Part of a small language model's weights: 7032 steps.
Each number is 500 + 40 x the weight over its row's rms, rounded and kept within 0 to 999. Layers, rows and columns count from 0. Numbers have three digits each. The size before them is the row's rms in percent of the matrix's.

# layer 2 MLP up, 256x64, rms 0.275, rows 237-255, columns 0-63
080:491508467517496510433491543545449479532509465629469486492470527555501457465473542508435525407511542466479544472585483537486468443497521504496494476438486541490496573465514501435486448492521569
090:500465445496501495582448521501533505577483525560397480520508416484493538480466482477543510573527503492516457525550505495510469449476584527531488513455464437496522476501510477425515403549518510
132:509549510461456493532530523472458468559444492507459496429471452493528567550428526476441589488421484497486573485531471507481470494473529492475508433457454434516425554512479543461437519510490497
113:456507435472530440520545509540490499560497484377488476521496523508462496469448440451487499475502554518515463432491499440433526521457497406509474486455485557497519476539459524392501521487475477
116:465443486442503495461409491538459521593571528532467420526541524572495480467539532485489477456519535487480479472527476516494434465453492502552462518474502561487534481499558546549486570515463428
117:573528505503530457565446516454412459523473536541488475499491565484505451469447476465419525463494513505540514393472483552466456512417534528483507511518493545466468582508568507465499519526498475
103:459476499476419497496491564464476470464589478494492493476518621470476536524494458493507500526602463465497473380489512525558464465458548505518540494477522542483534476485446492496562462517499490
056:486523436516429508510486459491466435461454526494499421487410472546408540478511534596463486509509511462488533427468450439420504518477523493503480491496500452523461473521504519540493504413478469
113:496439574530439481458555489558522517517430512400468555484507462534464569454487523500453565480478487529497476447557478517470461482452505506477438417479469438499436463487485527495468520463493535
106:495525389500460517468535435430490425510457532502493531475480570514463572457484466468462542511537561473500492458494453528481496508470557439540562458472524519490480524524510474447511516403499555
086:445490455487512506482547530442505496475488513494441561504513536543514508473424477566449456504478511483509443454488444564405520513422503496464465525471488449473500569469419556456505532427478537
087:534420504522488496499526503462554536540503510456512527435571504430512534424495548509500456519473455496459523442565512546540418557494537507454421542517541525507506425452454448497531545499525484
070:498503451429454482511487497455496456491440514529424533497439496578534518522470515489532511434512527432432492476506490467447511608487539482485501558500502523465500522479599465549588502478527531
099:547579459478532526492433539511538459581539464581472506512460513569571494491524498595475512462548520495513555507543511519459542552496565524510488560530550481527470481478425536521459520537486495
120:540528502464522488473428473557557464521469517515432499515459522606424458488543488560492472467514448479527526446510474465472465508405479494515536528444465448507490522497462485489432522401500478
097:475478442526525575546530488519470514532537486624441509506495506545539483481444464521529501474499532483552480482552490454459501450579504484456501509561603505452545576468544462480479501502456512
100:547601532454468456560535545495493540543512565553474441581429448512526488473464537511496545481495508474530554514480500449513536499502562463420464476521544482497487504530582535533468564508514505
062:505461520485493464468524520391506507506410543486490547452520493464578460484462519528463528505503517439525528504448495527467528487518439514492379495491520488576471540445481563422495487503459460
065:462523512467533564476493522478463487520468465567427526492539443528543526495470444579487443528521558509451535420574472475516437464454570476504488440501493492463504559500485462512490565470570478
# layer 2 MLP down (transposed), 256x64, rms 0.0597, rows 237-255, columns 0-63
073:484479493497507504480535559543457528462503485567526490496448500531523399498521529485507489435444482480497509542561463626488507447441477478471488539519442500541508582560487505538465459489469580
092:470493532504489496611445484503486532479480563567439504550511544462455527552452520521537539498524493539479448533554495501492546442495501540498504501431466449493470452472536492434459424557423540
125:473482486503490567488526544580465496457470525502493466469446431467451541501530566518501513518513476547515523559501473517481489506502526448423552507375483428532449594517502549502489531540474458
105:484524518501549513468534502544518509505556473482525506475441549517502451482472482427519488534504551482496459473403535507385552547564510461442578524471502508503547448546483574436523472509465461
109:537532556476478483492491429570474516517457497550519465479557479518447449460583502502589548447454463533445520470427421538521487533535454453528530521486459527504502464521528473574516480446485513
121:555492528469507477534432506482488506443449484520580510483513519476520487498547482444494527422471547544495449508472500566470503522405522546532506510517419577510448565535531550457487514462557432
098:421487506503428468505473500514478458480514509553480492506520597431544524519556494434424482536555444471531443484470487495576563477446521486532526518494529543558509424457456498539487542541487526
047:544509499510451426486422468416545478504492507538474495531566480493498442441563541473472520479499538530560515532431413517535490496514447530496440494586475527493512442478556560520546516504538486
107:524430455520476515498457502547460489535449534476521572451503482541488499447525490507472500505595513458457503440553496528442505424503506465584467464415573549517509561516503485542507547450520535
108:510554472472471519467536460422456520510530601474511593476490537532472528519503472450459533492489578449499522466533466531463458495503508435471533462455486559465488531514536470453499540443439585
082:467490475488463508460506557386505502500511526499452542433461531512511538500526500502535467530491559505535493455456522575400479444487529549479432528475522470540562568520466588504510496443481529
086:554436526553478444507579454544513510499520483500511565484506496492525502479498479508459450547523430459482528459579514521529425541539510510483432586547521496538461463492400428477485510535484529
068:537619535472481442446540424445510479523468496521467537489506525582527482554453481476472487470427515439508580529443500489530523571508484424478472506530484506491442529468530454509509520546494515
084:475555546509536512387532482527522496489541395456550464501502442491503511500581478499539487528496519500539463450430444469557455541607477496505470522517526453506511488519564501509478542519506451
115:481510575539495461404485529510543433528574467457514487493478465466427541545513484509511493572486509463438479530439511502566531526554425497482547525523474442448442483532552478537558502501513473
095:492463461521458502570494509506455507470546553550469501410504468494504460507497477503537504497470548519577538467584459472484485458545429581465517523611522498499496522462558419509464514467465505
092:528534532433472466503456470490459493480549499496558460521503466435481482548506520411550501472448595505483470502461542482517522534493441513533547493566428465541559524593486527526484475461574490
057:425475479442562521471458506512516486522528513489477521563523546468461530559512488504466483508571472518611515505512580506562467423456557508500470417517491485455570473470474448488489555468491471
070:469516473469493540442516545466481455550496496508419517484538513580568501486478518539456422514536485505447563443561459440544444458480545544463544465456558523475486558501443477538538499514547515